Each number is 128 + 32 x the weight over its row's rms, rounded and kept within 0 to 255. Layers, rows and columns count from 0. The size above them is the row's rms in percent of the matrix's.

# layer 3 MLP down (transposed), 1024x256, rms 0.154, rows 765-778, columns 0-255
size [ 90 109 107  92  83  97 103  92  95  95 104  97  98  97]
[[ 89 111 174 107  76 114 107 126 113 124  96  92 107 127  93 103 166  62 115  99 162  87 145 134 150 150 132 156 111 111 110 112  95 183 186  74  65 165 139  98 107 115 134 117 127 140 176  60  88 111 118 124 134 187 152 156 128  60 123 124 119 124 163  98 102 158 157 141 134 108 114 145 123 127 136 127 143  88 117 169 168 159 145  74 140 148 129 125 105 132 162 100 113 124  66 106  97 174 104  86 125 114  84 114 124 109 141  30 145 132 114 128 134 110  87 170 149 103  87 122 153 143 148 146 131 140  94 220 156 161 157  80  97 132 163 104 119 109 166 161  89  88 193  92  81 102 161 124  45 121 161 154  81 188 158 109 140 132 127 138  87  77 167  99 104 153 102  98 211 129 112 116 121 123  91 157 119  88 177 164 138  91 132 144 173 131 117 157 181 190 101 109 178 112  97  97 176 112 119 131 105 137 108 127 111 132 115 130 143  92 111 129  89  91 186  57 140 131 157 141 119 139  92 146 167 110 117 122 110 121 168  91 180  83  75 156 214 132 147  99 135 109  97  79  93 134 149 132 102 143  44  79  97 118  92 116]
 [113 169 162 165 115 212  60  94 126 119 122  77 107  99 119 138 118 139 114 132 152 138 135 102 116  78 146 190 150 144  85  95 146 106 117 110 129 129 123 126 120 110 135 161 126 132 163 146 114 101  96 143 100  51 127 133 114 112 107 127 100 156  79 141 134 114 108 122 136 119 161  89  88 126  95  70 124 116 115 108 170 108 137  88  40 160 160 149 146 138 128  94 154  89 143 158 126 123 143 190 172  91 169 121  66 143 125  77 156  87 105 151 122 120  76 125  82 144 117 155 157 102 121 118 148 108 114 183 139  84 139 149 134 147 170 137 131 126 155 137  43 187 143 158 112 151 161 127  92 124 203 117 159 158 114 146 118  82  67 134 104 129 119  39 134  58 169 155  96 139 107 141 101 124 106 182 101 155 110 122 158 152  90  75 133 131 141 101 190 103 122 184 107 136 137 101 168 140 103 178 155  82 152 126 147 199 117 157 153  88 122 137 137  70 146  62 104 106 100 198 119 171 111 170  86 166  84 107 101 199 184 113 196 178 101 157 111 109 125 166 126 102 115 148 118 170 140 126 138 156 135 108 183  62 175 120]
 [ 50  75 152 103 132 122 116 123 112 173 137 133 145 109 110 102 110 120 172 158 144  52 137 122  78  97 126 128  97 146 146 150 124 125 121  96 112 110  74 112 121  66 132 122 148  81 170 118  95 127 127 118 154  97 128 129  81 113 126 137 174  46  58 142 183 178 141 166  92 177 163 106 144  86 124 156 112 127 111 188 164 152 101 135 137 173 127 144 137 125 163 163 123 148 141  99  92 120 174  91  98 140 185 123  54 110  85 116 128  91 151 148 107  86 133 142 159 132 111 118 109 110 113  58  93 149 120 158  77 160 202 182 110 131 105 127 107 176 105 180 117 122 106 149 160 143 118 177 102 124 110 155 159 122 135 184 146 103 156  50 175 101 155 202 142 110 119 119 118 187 162 158  94 130 157 128 135 176 132 151 115 132 123  34  75 145  77 113 111  56  92 136 149  91  99 135  97  74  75 115 182 149 102 141 115 109  85 143 120  89 122 161 103  89 144 149 122 148 146 106 121 164 187 131 153 124  87 172 160 178  70 139  89 138 118 120  98  87 182  99 160 165 139 145 185 107 130 155 148 157 152 173  80 143 120 126]
 [132 152  85 104  70 103 128 140 118 123 152 102 115 109 116 104 142 144  82 142 114 142 112 132  57 136 137  85 101 139 155  72 134 126 186 164  88 103 124 119 125 157 178 127  62  89 110 166  52 152  34 183 131 125  49 129 105 137  96 117  64 160 122  81 153  81 123 170 190  41 123 145  84  76 127 168 136  67 111 132 119 182 153 101 145 117 150 155 114  86 113 186 121 120 119  80  90 179 168 174 189 138 155 121 150  88  76 121  83 154 108 172 187 154 182 107  67  95 138 167 125 118 164 147 103 156 115 129 139 141 123 111 159 137 100 152 137 122 103  91 121 139 128 112 169  72 136 130 127  68 131 134 137 118 134  80  99  85 103 143 157 166 158 113 141 166 147 123  45 135 127  75 134  95 155  73 153 109 141 115 159 133 123 120 138 190 135  96  91 131  85 163 157 146 160 104  98 134  61 160 138 135 116 158 140 151 169 147 132 189 132  78 162 110  92 143 136 125 116 149 139 147 128  96 125 132  78 130 143 140 115 124 157 180 105  95 145 119 112 101 133  89 163 169 129  57 129 149 145 161 191 151  73 124 148 112]
 [102 107 125 102 135 118  53  79  34 132  77 156 138 160 185 133 158 133  72 122 101 104 131 105 115 127  78 113 184 148 166 177 134 123 172 126 148 132  93 127 129 115 101 144 132  94 124 133 170 110 128  66  82 124 128 177 148 108  71  96 135 187 124 150 115 146 172 136 136 126 107  98  94  67 103 150 120 128 151 145 168 236 126 121 148 147 100 138 129 139  88  92  91 184  76  88  33 115 147 119 110 117 124 112  92 112 123  98  93 141 142 136 152 156  99 123 114 117 157 109 144 204 117 132  96 149 105 152 107 140  82 107 100 182 120 135 170  70 129  88 126 131 122 168  71 125 174 111 132 114 146  84  99 118 145 174  97 112  36 141 111 133 137 142 156 159 104  89 129  74  90 138 131  79 165 163 152  90  93 175  97 152 166 155 198  94  78 118 126  73 130 141 121 157 104 131  80  90 158 144 151 148 151 148 156  80 116 169 186 111 120 144 132 140 161 127  89 151 138 144 120  96 111 149 141 154  41  88 147 112 140 170 188 136  98 134 136 134  99 119 122 171 122 150 141 165  85 128 128 131  89 160  56 173  90 119]
 [114 123 156 164 103 106 128 185 118 127 151 133 158  82 129 170 189 113  85 150 185 114 115 141  97 109 125 164 190 118 167 106 111 131 105 194 110 166 137 112 113 108 116 105 131 129 156 124  61 111 123 130 152 153 106 103  93 136  82  80 102 178 105 168 112  90 150 133 135 140 123 132 178 143 144 183 133 142 196 154 114  78 192 136 140 147 111 109 107 153 120 142 127 179 127 124 176 156 113 146  53 169 118 155 107 115 119 100 142  71 105 139 172 146 193  90  92 115  57 121  94 143  83 130 147 105 131 127 168  59  90 148 116 139  95  89 147 127 129 103 163 124 126 117 103 100 108 122 166  79 115 142 114 125  89 159 103  66 152 117 177 126 116 137 165 116  55 102 148 110 104 173  94 103 133 112 102 226 158  97  87  92 144 162 119 123 165 176 176  56  93 167 147  97 141 101  92 112 157  64 152  70 149 143 151 139 128 127 127 128 119 118 104 123  88  69  93 151 181 156 136 127  88 122 128 177 184  79  92  70  93  96 144 130 165  68  97 135  85  66 109  81 110 157  83 117 185 139 120 164 150 134 120 182 151 123]
 [156 133  76 170 108 109 108 203 105  74 165  99  92 129 131  99  86 190 166 158 144 104 138 128 152 126 102 149 195 190 120 102 124 141 113  84  95 128 177 160 155  92  83 152 128 164 165 110 133  90 147 130 109  98 112 148 154  83 118 136 169  73 113 189 113  71  94 147  92 119 102 176 117 143 108 139 187 137 128 108 139 113  80 130 122  76 159 153 119 118 157 152 105  92 166 119  84 112  56 148 120 119  88 117 144 112 103  90 169 166 133  83  77 140  72 108 111  95 151 153 125 141 131 133 109 159  93  97 129  58  88 157 140 140 138 135 170 176 132 170 139 125  59 160 172 118 194 100 105  88  74 164 115  92  98 126 108 158 142 120 106 116 106 106  98 121  77 166 157 136 125 139  86 107  88 105  66 111 114 146  52 147 147 100 128 165 167 134 149 170 146 119 177  98 117 145 148 127  53  99 179 182 111 165 102 189 138 133  82 134  49 127 148  83 127 124 118 132 176  86 152 115 101 153 138 123 120  84 126 125 164 154 128 155 114 131 104 118 118  90 121 161 170 147 129 170 127  94 109 192 120  70 171  58 181 119]
 [120 109 133 123 140  99 140 152 118 157  92  81 114 113 134 145 167 115 161 123  30 160 118 136  62 162 127 117 121 133  74 153 143  91  86 179 183  95 144 169 137 152 186 133 108 119 106  75 171 137 151  91 158 140 130 174 108 121 112 125 168 117  88 200  68 157 119 124 126 152 122 109 102  83 108  97 152 117 123 143  77 157 102 117 157 181  89 144  99 123 117 152 134 144 122  92 105 127  91 121  83 127  51 137 124 170  95 127  53 119 143 106 108 115 159  96 124 108 112 131  97 154 139 120 118 135 117 126 153 133  77 168  76 168 148 114 185 126  98 122 104  98 105 163 126  92 152 135 162 161 101 101 148 140 144 182 138 128 148 115 218  95  61 168 126 189 136 105 146 145 161 138  91 133 145 114 143 142 124 154 115 134 211 169 104 133  31 153 131  74 125 192 153 174 150 111  92  79 179 157 142 102 127 154  93  87  89 137  90 188 113 138 153  89 107 149 174 138 121 153 112  81 111 112 125  70 184  45 135 163 114 128 107 173  92 154 157 163 123 101 121 142 202 107 157 142 166 115 155 135 120  95  72 180 127 133]
 [103 109 108  67 144 145 126 107 149 128  92 140 147 114 120 154  90 152 146 135 105 132 131 129 185 145 141 124 111  84 180 193 114 167 142 122 137 133 138 155  46 160  97 125  84  90  99 111 169 132 111 155 188 172 143 121  96 144 143 141 170 189  55 157 134 141 153 135 105 142 141  93  52 101 118 126 153 152 115  87 137  94 130  96  73 127 152 110 147 142  83 120 122 109 139 129 124 122 139 103 144 168  58 131  78 113 186  78 152 130 164  94 172 124 141  74 128  92 100 219 150 129 118 101 110 124 118 129 163 173 136  91 139 147  95 181 138 103  95 151 150 142 111  96 128 123 146 216 151  66 105 145  87 147 168 176 139 114 144 130 121  62 134  70 154 153  90 131  71 149  93  95 162  80 119  80  87 136 131 131 114 109 106 207  92 113 135 108 131 127 123 175 100 117 118 147 153  46 165 150 123 125 161 106 134 120 187  83 140 165 178  93 143 164 167 107 158  74 158 134 154  96 155 143 102 104 148 161 115 175 124 110 131 106  84  98 125 118 104 206  70 104 134 132 134 153  78 169 162 122  30 161 117 143  89 135]
 [139 143 124 129 142 134 103 125 117 196 151 132 112 153 119 192 114  74 109 111 139 178  90 109  84 204 129 108 143 129 169 128  82 107 126  66 115 109  89 125  94 125 154 124 143 126 109 108 118 157 111 125  71 186 136 115 109 171 110 116 182 176 106 173 140 107  60 120 142 123 110  86  96 146 182 139  91 165 185  79 151 112 176  96 137 135 160 136 115  86 141 126 112 136 106 125 102 186  98 129  99 196  89 157  54 123 132 132 129  97 170 159 158 117 119 179  84  85 139 102 126  93 102  90 143 113 118 137 153  97 119 161 201 184  99 135 136 185 121 135 159  96 144  61  83 130  73 152  52 151 134 156 149  74 124  90  80 104 157  89 123 110 165 149  75 114 119  80 158 176 158 135  62  89 149 144 122 110 102 124 102 148 142 116 169 111  69 133 135 165 114 127 191 148  79 141  96  62 119 158 164 112 156  88 140 122  97 157 150 148 133 139 135 119 140 113  88 110 102 164 196 128 119  88 139 195 143 123 162 180  94 154 131 130 149 137 111 134  92 123 156 129  63 133 143 168  76  94 164  73  67 161 156 141 157 166]
 [153 149 138 117 176  95 145 116 114 168  78 173 148 136 153 197 149 106 189 205 112 143 169 162  72 121 113  82 168 134 102  92 115 140 142  91 123 115 131 170 135 137 162 160  83 123  67 189 171 145 101 123 112  70 154 141  47 124 137 112 135 130  65 179 123 159 107 121 166 172  93 164 153 153 136 129 150 158 108 153 131 136  74 211  80 136  98 151  64 111 121 122 141 105 147 147 228 160  76 168 149 197 135 114 120 114  79 136  94 165 114  88 105  82 169 123 135 126 170 148 136 126  91 113 146 138 124 151 136 121 119 165 124  99 155 132 141  95 162 169  80 155  63 133 123 131 174 154 125 109 106 169 105 106 127 100 159 173 121 117 159 106 134  81 115 101 119 122 103 138 135 126 151 129 147 132 149 120 105  99 154 134 145 110 116 147  69 137 124  92 122 173 119 156 122  97  89 165 116 166 159 140 217 103  58 198 156 161 113 133 123 146 156 144 124 100 138 156 187 158 186 138  96  85 133 141 120 101  83 108  92  97  82 111 151  83 141  99 202 108 148 156 181 120 115 126 124 126 171 106  79 170 168 129 149  68]
 [103 154  79 100 116 163  66 154 125 168 108 129 120 153 109  97 114 141 118 170 151 141 158 167 165 176 123 149 121 135 154 132 140 170 120  93 162 160 192 122 195 135 101 122 148 207 125 195 151 127 141 136 136 129 144 148 118 114 115  83 137 164 146  98  40 122 171 127 167 171 160 123 168 126 183 133 114 156 122 166 190 152 156 152 142 131 183 142  99 182 151 197 100 138 174 201 138 157 181 159 117 113 107 129 134 146 103 100 109  80 169 125 133 157 142 101 152 163  90 165 156 122 129 200 136 150 103 113 127 110 147 139 129 149 120 155  75 149 172 123 154 142 149 113 111 104 152 228 142 126 140 166 204 130 155 129 162 140 102 118 149 150 157 140 120 175 132 117 157 164 129 183 121 148 186 115 158  97 142 149  76 172 173 113 161 189 125 171 171 134 163 171 193 146 170 152 176 122  89 145 159 142 106 139 139 129 119 183 147 116 147  86 125 144 111  91 146 149 108 133 112 145 165 182 214  82 125 113 172 161 133 119 144 124  90 140 103 170 168 188 180 143 156  80 170 174 149 129 102 148 123 176 190 138 143 140]
 [ 99 109 130 178 154 171 117  85 131 172 140 200 150 139 132  93 116  90 135 123  97 149 163 101 109 111 103 161  97  89 139 190 170 113 178 111 161  61 164  97 138  53 110 126 130 170 101 148 183 167 140 205 121 202 131 112 140 113 112 142 157 110 184 160 119 156 107 116 104 148 149  80 128 106  90 151 161  88  45  98  94 116  97 158 126 105 115 107  96 176 167 134 110 131 194 143 146 123 100 129  95 114 118 110 115 162  78 117 176 117 171 107 117 129  89 127 159  90  99 174 159 132  86  97  80 128  92 175  54 103 152 155 120 127 120  71 147 126 144 132 117 213 123  87 148  79  80 131 106 101  88 120  99 145 129 118 123 124 196 151 113 125 118  83 143 101  66 113 157  97 148 170 158 174 208 135 128 189 159  67 132 158 136 120 129 133 166 119 127 112 167 175 152  67 130 132  90 128 155 143 133 146 106 127  91 147 114 129 147 126 105 194  77 153 190 125  99 132  87  98 110 106 163 144 111 130 117 176 116 132 153  96  90 125  90 105 157 124  96 103 155  81 134 156 129 147 125 115 127  87 136  95 100  87 120 217]
 [115 138 136 183 135  88 135  91  80  79  96 137  89 169 102  96 136  50  97  79 144 183 171 180  68 133 179  76 201  97 143 175 157 102 133 147 160 129 179  93 131 123 156 128 110  96 135 114 199 127 172  78 165 124 127 107 117  82 147 150  86 117 114 105 192 125 168 101 104 190 173  90 135 140 139 139  97 120  88  74 156 131 126 152 169 149 102 132  63 105 138 178 105 110  95 153  83 118 108  89  97 130 135 121 138 171  88 115  94 124 154  88 123  91 113 140  68 121  85 208 117 102 145  87 112 135 123 133 112 116 117 100 102 120 114 106 125 155 150 164 139  90 125 213 158  82 118 103 176 122 143  98 171 119 130 136 157 115 137 100 126 137 137 147 118 110 106 100 129 177 152  74 136 127 191 137 145 113 122 117 103 143 199 158  88 142 142 171 149 161 175  96 187 138  83  85 117 139 109 115 135  84 156 143 115  92  82 129  96 153 120 132 137 117 162 162 105 132  80  65 111 103 162 165 148  99 146 156 166 127 102 141 105 127 222 127 209 151  81 154 117 129  58 179 137 116 123 162 113 135 113 165  98 130 138 165]]
# layer 3 MLP up, 1024x256, rms 0.165, rows 766-778, columns 0-255
size [128  97  93  92  96 101  94 100  98  87  98  92 100]
[[111 126 199  92  81 119  88 115 151 124 134 132 167  85 126 148 131 163 139  65 138 165 119 126 142  67 157  59 131 148 167 118  74 152 152 132 140 151 129 126 121 108 165 156 107 162 141 159 107 125 142 158 111 126 144 157 176  95 134 148 106 120 158 131 113 117 104 109 122 147 138 162 130 165 159  98 109 131 115 183 109 154 182 141 131 119 121 148 148 134 163 103 128 115 162  98  65 116  94 131 175  71 138 154 123 132 143 148 202 141 130  97 134 162  51 176  94 128 127 112 149 142 144 150 127 153 128 112 129 115  98 100 176  92 152 202 151  88 143 154 200 139 152  86  64  95 122 106  68 167  50 139 173  77 173 137 115 160  97 120 108 131 110  59 199 128 148  82 136  39 108 125 145 114 110 142 125 150 107 134 132 166 136  92 109 132 116 103 104  96  95 145 111 152 137  90 124  68 124 112  69 129 138 191  98 165  92 123 136 141 140 135 127 137 156 109 165  91 147 124 151 234 108  85 144 145  79  98 144 154  93 118 165 193  94 134 150  90 166 142 162 130  87 138 111 106 161 121  57 100 115 132 156 231 161  60]
 [ 92 120 172 120 111 140 154 124 126 176 125 103  80 157 107  96 148 132 151 108  81 141 110 176 134  92  97 131 111 138  91  71  96 167 110  85 128 151 143 149 110 148  82 101 118 118 216 182 129  80 142 135  79  51 156 148 139 121 128  75 122 113  98 156 152 181 171 105 178 155 146 139  77  53  83 113 105 144 150 134 168 132 142 133 136  74 152 169 122 100 132 138  70  84 132  81 110 194 111 156  87 183 143 143 119  95 128 134 180 154 127  86 126 150  60 145 116 179 135 121 143 155 100 195 135 145 119 175 128 117 154  50  95 163 130 137  91 156 143 120 127 112 134 173 127  69 100 146 145 134 138 147 166 105 121 115 130 141 132 143 144 150 143 160 191  28  92 133 136 135 141 125 115 150 109 130 114 173 111 139  90 135 160 141 133 178 131  65 146 141 177 104 122 101 129 132 117 110 151 111 114 163 135 161 124 151  87 111 108 128 111 151 127  86 111 173  75 160 109  84 140 187 103 119 162 146 112  91  92 140 102 173 150 157 139  31 238 130 114 157  56 142 118 158 119 146 151 147 117 198 157 156  85 140 132  87]
 [147 152 139 115 118 136 117 105 170 130 111 155 172 133 148 144 135 108  73 128 160 151 132 162 199  92  67  97 135 197 133  73 157  99 135 122 157 101 143  78 110 122 191 100 119 112 161 104 170 127  83  74  86  73  70  81 138 171 122 179  86 112 131 123 114 114 118 188  77 110 112 108  79  98 160 120 110 166 100 110 145 174 109 117 142 182 138 144 158 135 162 119 135 165 161  83 135 104 115 125 153 160 121 147 159 144 101 108 158 169 106 138 143 124  83 136 121 113 130 130 166 102 126 152 115 168 111 140 165 188 124 143  96 103  91 103 145 156 181 151 122 159 113  60 118  27  82 169 121 138 121 112 116 152  81 126 120 130 127 105 160 139  93 101 102 120 115 123 121 152 108 133 127 125 166 124 156 125 110  89 119 126  89 208 133 144 108  75 155  78  89  99 146 109 145 116 140  71 240  94 116 207 149 152 166  62 114 126 101 142 134 109 136 150 155 145  85 126 214 133  93 121 144  75 147 175  91 137 175 201 122 170 107 156 127  60 130 173 108 117 124  85 134 125 112 129 121  56 150 148 142  95 109 167  59 123]
 [124 100 202 172 142  85  61 146 145 109 122 105 118 167  99 179 170  91 127 129 159 107 139 115 106 141 153 120 130 213  65 141 182 137  82 130 119 155 131 189 109 191 101 130  78 103 131 136  98  83 160 124 143 136 120  89 145 185 140 130 160 128  72  78 108 112  77  86 167 136 128 129 129 128 111  81 141 139 134 229  89 106 148 143 134 137 159 110 146 134 149 101 185 116 117 190 103  97 131 175 161 124 129 156 125 148 141 139 143 192 107 127 144 112 121 112 162 169 127 128 120  94  89 141 117 131 114 169 186  99 116 174  44 128 141 108 177 178 134 107  57 108 138 141 108 137  81 132  95 155 142 133 150 168 131 121 120 120 115 142 177 146 125 123  65 106 124 147 126 120 125 126  83 130 153 204  76 176 158 144 144 115 123  87  89 130 154 136 129 103 130 159 133 184 137  60 104 168 107 127 137  71  75 152  79 149  99 122  95 175 157 148 150 147 108 147 145 143 186 134 182  99 167  85  79 143 173 190  78 110  61 116 121  66 145 111  78 158 116  87 124 120  71 172 132  99 114 113 112 120  68 166 134 138 133 112]
 [111 145 157 123 136 114  99 104 120 128 127  90 190 218 178 150 114 123 118 138 160 119  98  94 134 122 124 132  43 149 110 145  97 141 147 110  98  90 112 132 176 141 126  85 180 116 129 125 130 116 135 115  95 132 133  92 116  65 156 124 107 125 121  68 128  81 124 160 121 149 133 106 185 182 141 154 134 154 111 174 182 128 114 100 121 143 104 168 118 103 156 124 155 133 166 105 128  59 104 102 103  70 164 167 110 119  98 149 137  89 142 114 153 148 158 148 148 112 105  99 157  51 170 114  63 167 112 170 106 114 149 164 188 156 123 108 157  88 137 166 123 103 138 150 173 153 152 142 115  93  89  96  71  69 181 148  82 160 190 109 162 141 180 153 104 139  93 162  45 117 130 160 124 104 177 166 131 104 146 129 160 150 139 175  74 193 129 131 115  65 144  89 124 101 106 133 104 101 165 134 105 117 159 123 144 140  86 146  60 146 143 120  97 113 110 154 144 104 161 121 104 207 126 158  95 111 156 154 138 121  73 154 126 101 107 135 134 139  86 103 175 120 170  96  64 139  42  76 113 172 166 138 147 228 143 155]
 [113 158 127 165 114 155  79 119 118 133 157 113 176  86 138 124 130 122 200  97 107  92 101  74  90 180 166 113 151 149 137 116 163 169 107 126 163  63 147 136 143  99  63 136 155  85 153 131 140  45 107 104 138 144 151 118 126 128  86 126 152 128  76 158 147  83 169 118 174 130 154  75 165 138 111 137  88 127 130  78 153 144  51 161 124  30 123 175 187 143 160  77  58 147 129  80 105 158 127 136 134 152 179 174 163 180 127 137 157 147  77 146  91  84 144 100 121  67 117 139  76 122  96  95 139 156 115 131 155 104 100  72 131 178 116 182 172 148 137 134 130 129  78 108 134 149  94 128 144 122 144 159 141 134 140 152 102 137 152 123  53 163 151 133 165 125  88 130 124 112  79 190  98 131 139 124 140 149  77 157 124  69 141  95 145  98 173  82  82 130 118  99  85  88 121 155 126  92  47 114 137 198  92 167 116 153 104 119 153 104  79  96  75 153  98 140 181 154 139 105 155 157 108 149 164 105 164 106  98 118 128 117 115 130 113 137 176 147 156  96 158 107 126 152 144 157 142 135  96 168  76 151  81 180 157  87]
 [144 192 139 144 104 162 167 154 167  89 146 112 137 120 128 139 119 129 102 135 121  57 123 158 147  99 123 134 164 110 132 147 241 151 131 104 146 175 115  91  98 109 117 103 119 130 102 136 103 164 105 131 121 147 168 149 190 144 145  97 124 127 143 125 139  98 103  81 151 137  72  85 144 104 152  76 128 131 201 168 103 106 164 133 112  87  89 144 179 193 125 142  83 106 142 157  82 140 134 153 159 165 168 185 174 169 127 180 159 169 107 120  58  94  97 113 121 143 107 137 140 132  96 105 142 131 165 119 107  86 166 127 131 118 162 145  96 142 144 119 117 163  88  89 143 108  74  73 135 157 116 130 111 139 133  46 170 167 125 130  90 145 141 143 108 135 179 128 212 107 141 112 143 135 104 154 190 156  93 107 107 132 120  75 193 154 173 162 118 154 100 143  77  64 109 173  94 103 136 133  90 104 112 102  80 220 134  85 184  91 173 122  91 135 158 125 139  99 185  98 130 149  88  78 148 165 164 196  96 156 129 169  99 100  81 105 137  89 129 105 123 119 169 115 134  69 125 132 112  90 155 181 171 117 108 145]
 [107 113 202 138 111 188  87 155 154 116 120 155 111 124 162 152 175  98 178  61 164 162  90 115 132 143  98 116 147 131 153 106 114 105  97 140 123 131 109 189 142  94 113 106 132 131 124  90  75  86 160 139 110 112  61 126 130  89 198 131  58 104 154 125  96 121 106 122 123 171 142  86 149 163 125 177 139 149  92  94 130 133 126 110 109 163 125 125 100  88 124  90 121  71 174 111 128 117 114 134 135  85 146 127 176 148  76  92 179 162 149 103 132 130 182 133 136 116 164  78  96  95 177  94  82  89 127 150 117  82 160 122 115 138  52 137 160 124 134 114  92  95 108 119  76 167 114 129 126 205 163 106 153 120 141 160 107 104 114 134 162  68 144 120 181 115 151 131 157 180 173 124 181 136 109  83 169 161 139  99 148 143 129 114 135 194  99  89 151 137 129 146  89 147  82 168 158  88 125 109 140  90 123 206 141  93  66 107 122 186 112 168 129  68 147 165 190  74  95 102 119 103 201 107 146 175 146 127 183 134 108 121 189 107 106 147 151 127 118 128 130 161  92 147 198 149 150  26 121 156 135 118 137 164 112 150]
 [195  67 178  93 163  68 103  92 141 162 141 152 137 129 119 143 129 145  96 152 165 103 108 142  91  99 159 124 114 123 108 120 118 120  91  85 174 140  92 151  95 122 175 180 151 158 108 139 124 107  95  50 125 113 142 133 137  88 166  77 134 160 144  81 159 117  86 144 164 196  94 106 110 155 145 146 153  96 164 114 125  96 128 114 128 143 206 127 126  86  97 175 181 135  48  74 137  87 109 101 121 163 160 137 224 129  85 149 127 168 126 128  64 138 135 136 135 120 125 133 106 112 142 102  99 142 112 154  98  90 169 224 123  60  98 133  85 154 131 142 114 142  85 142 129 138 125 143 154 142 105 132 111 112 111 144  79 149 136 124 160 128  81 105 141  91 128 124 127 144  96 172 117 133 111 101 100 135 172 123 178 137 106 124 131 191 102 145 117 100  89 116 177 113  92 114 113 106 137 160 104 197 128 145 107 120  83 181  97 146 123 140  70 110 130 129 188  75  61 163 125 216  71 148 116 175 105  68  99  73 137 131 125 121 138 146 135 146 115  69  99 119  83 140 111 140 126 107 135 120 132  31 193 157 169 127]
 [142 147 148 158 118 117 112 148 188 123  80  95 129 131 124  85 100 126 155 123 116 168 132 152 143 114 147 199 151 178 177 126 123 154 175 107 143  87 148 113  87 177 118 100 138 138 170 100 158 115 143 110 102  78 201 112 140 139 155 116 152 133 122 136 105 139  30 106 126 109 136 120  79 133 140  76 115 115 168 141 144 114 131 197 131 120 137 171 137 111 133 167 105 147 109  97 147 126  95 132 153 120 141 209 208 105 205 156  84 105  34 115 103 150 155  92  77 133 126  70 129 144  68 142 138 156  99 151 103  77 142 119 174 110 124 128  98 117 109 219 214 102 121  80 141 112 100 154 109 208  87 117 158 148  97  83 164  92 130  86  96 178 113 132  93 145 128 117 145 110 170 129 114 128 129 139 129 104 126 111 154 112 131 103 194 104 177 106 108  96  93 102 117  99 102 103 116  71 127  91  81 156 122 145 166  96 135 115 118 146  67 108 129 127 157 135 107 135  90  83 126  95  38 104  94 112 178 101 158 169 175 118 163 164 138 121 203 139 137 171 105 126 108  90 100 129 101 145 115 184 137 141 128 156 144 181]
 [120 129  97  92 160 122 152  98 134 123 151 101 142 111 153 164  64 175 111 114 108 178 154 148 140 164 159 115 147 142 140 139  69 104 144  83 128 148 101 112 158  49 123 123 105 112 104 105 119 114  80 130 128 147 144 125 112 147 118 201 106  80  77 125 123 105  89  74  80 108 161  52 110 162 150  80 129 155 172 170 113  88 173 114 112 125  94 166 111 117 118  89 136 117 117 106 142 152 160  83 135 204 201 155 180 168 140 195 145  84  78  98 108  87  93  96  90 164 178  58 123  86 118  66 121  63 110 191 145 166 141 140 134 106  95 103 159 150 144 142 117 121  68 128  95 136  76 158  76 142 105 180 119 155 116 162 166 111 140 104 111 112 138 105 130 118 159 107 154 112  62 167  99 169 126 135 114 121 154 108 201 188 110 149 152 157 155 100 177 129 105 212 111 117 177 114 162 148 125 151 104 121 181 188 169  84 168 119 150 165  99  56 135 142 125 110 141 122 148 138 124 149 139 147 131 207 159 118 121 123 130 120 124  58 100 161 166 161 167 123 129 167  94 174 139 146 157 111 142 121 144 124  89 133 129 108]
 [143 129 100 133 128 138 109 123 161 155 171 138 177 153 142 147 127 129 120 119 181 102 142 152 151 137 127 139 119 141 155  64  69 156 152 133 134 193 122 158  67 146 153  87 148 137 192 150 151  67 144 103 100 124 142 128 130 103 168 138 104 132  42 171 152 149 127 142 133  79 184 100 133 149 146 110  98 128 161 113 138 125 168 143 181 131 158 106 114  82 134 145  91  61  60 156 111  92 122 103 182 134 128 147  74  94 124 120  83 213 119  81 104  97 110 167 198 191 150 106 151  77 143 140 126 152 139 161 182 130  96 105 123 132 122  66  55 158  90 143 164  57 140 154 117 161 133 173 139 132  76 151 131  98 136  89 148 134 166  80  93 120 134 142 150 140 205 132 149 150 122 160 149 145 141 131 107  69 105 184 107  74 115 127  96 135 117 132  93 159  38 119  98  75  78 115 139 131 138 157 109  51  91 153 180 109 160  85 163 133 170 101 130 153  79 146 105 129 169  95 141 168 103  73 108 136 142 126 128 108 113 166 144 130 115 151 139 170 208  97  60 116 140 127 102 106 142 142 105 107 139 105 103  86 126  92]
 [138 138 144 105 130 117  71 141 168 164  87 134 140  65 142  86 150 159 170 164 134 135  82  84 139 166 110 170  74 180 156 126 147 158 139  92 148 171  80 193 107 103  74 145 152 166 123 149  94  87  89 150  89 156 109 143 117 169 146 124 177  94 159 228  94 114  41 107 172  69 104 168 120 159  72 121 135 118 148 102 143 131 147 102 153 120 135 137 138 132 154 139 161 122 136 111 133 125  97 178 129 158 148 105 124  98 177 126 121 158 147 162 102 119 157 175 168 197 147  75 118 151 133 175 141 105 140 126 113 112 143 123 179 130 173 148 122  86  78 117 137 213 134  63 127 139 145 118  75 165  80 149  68 131  94 108 100 127 112 147 109 157 118  90 144 122 154 157 122  88  70 148 121 119  74 108  84  94  93  80 138 125 134 108 146  83  97  82  52 150 142 126 118 109 191 127 132 110 184  69 141 184 122  91 126 155 155 125  87  86  97 158 132  90 146 147 160  95 143 168 125 150 102  83 115 168 107 119  98 134 197 138 121 109  70 131 134 109 149  94 136 156 135 104 126  82 106 160 146 148 192 134  99 184  96 101]]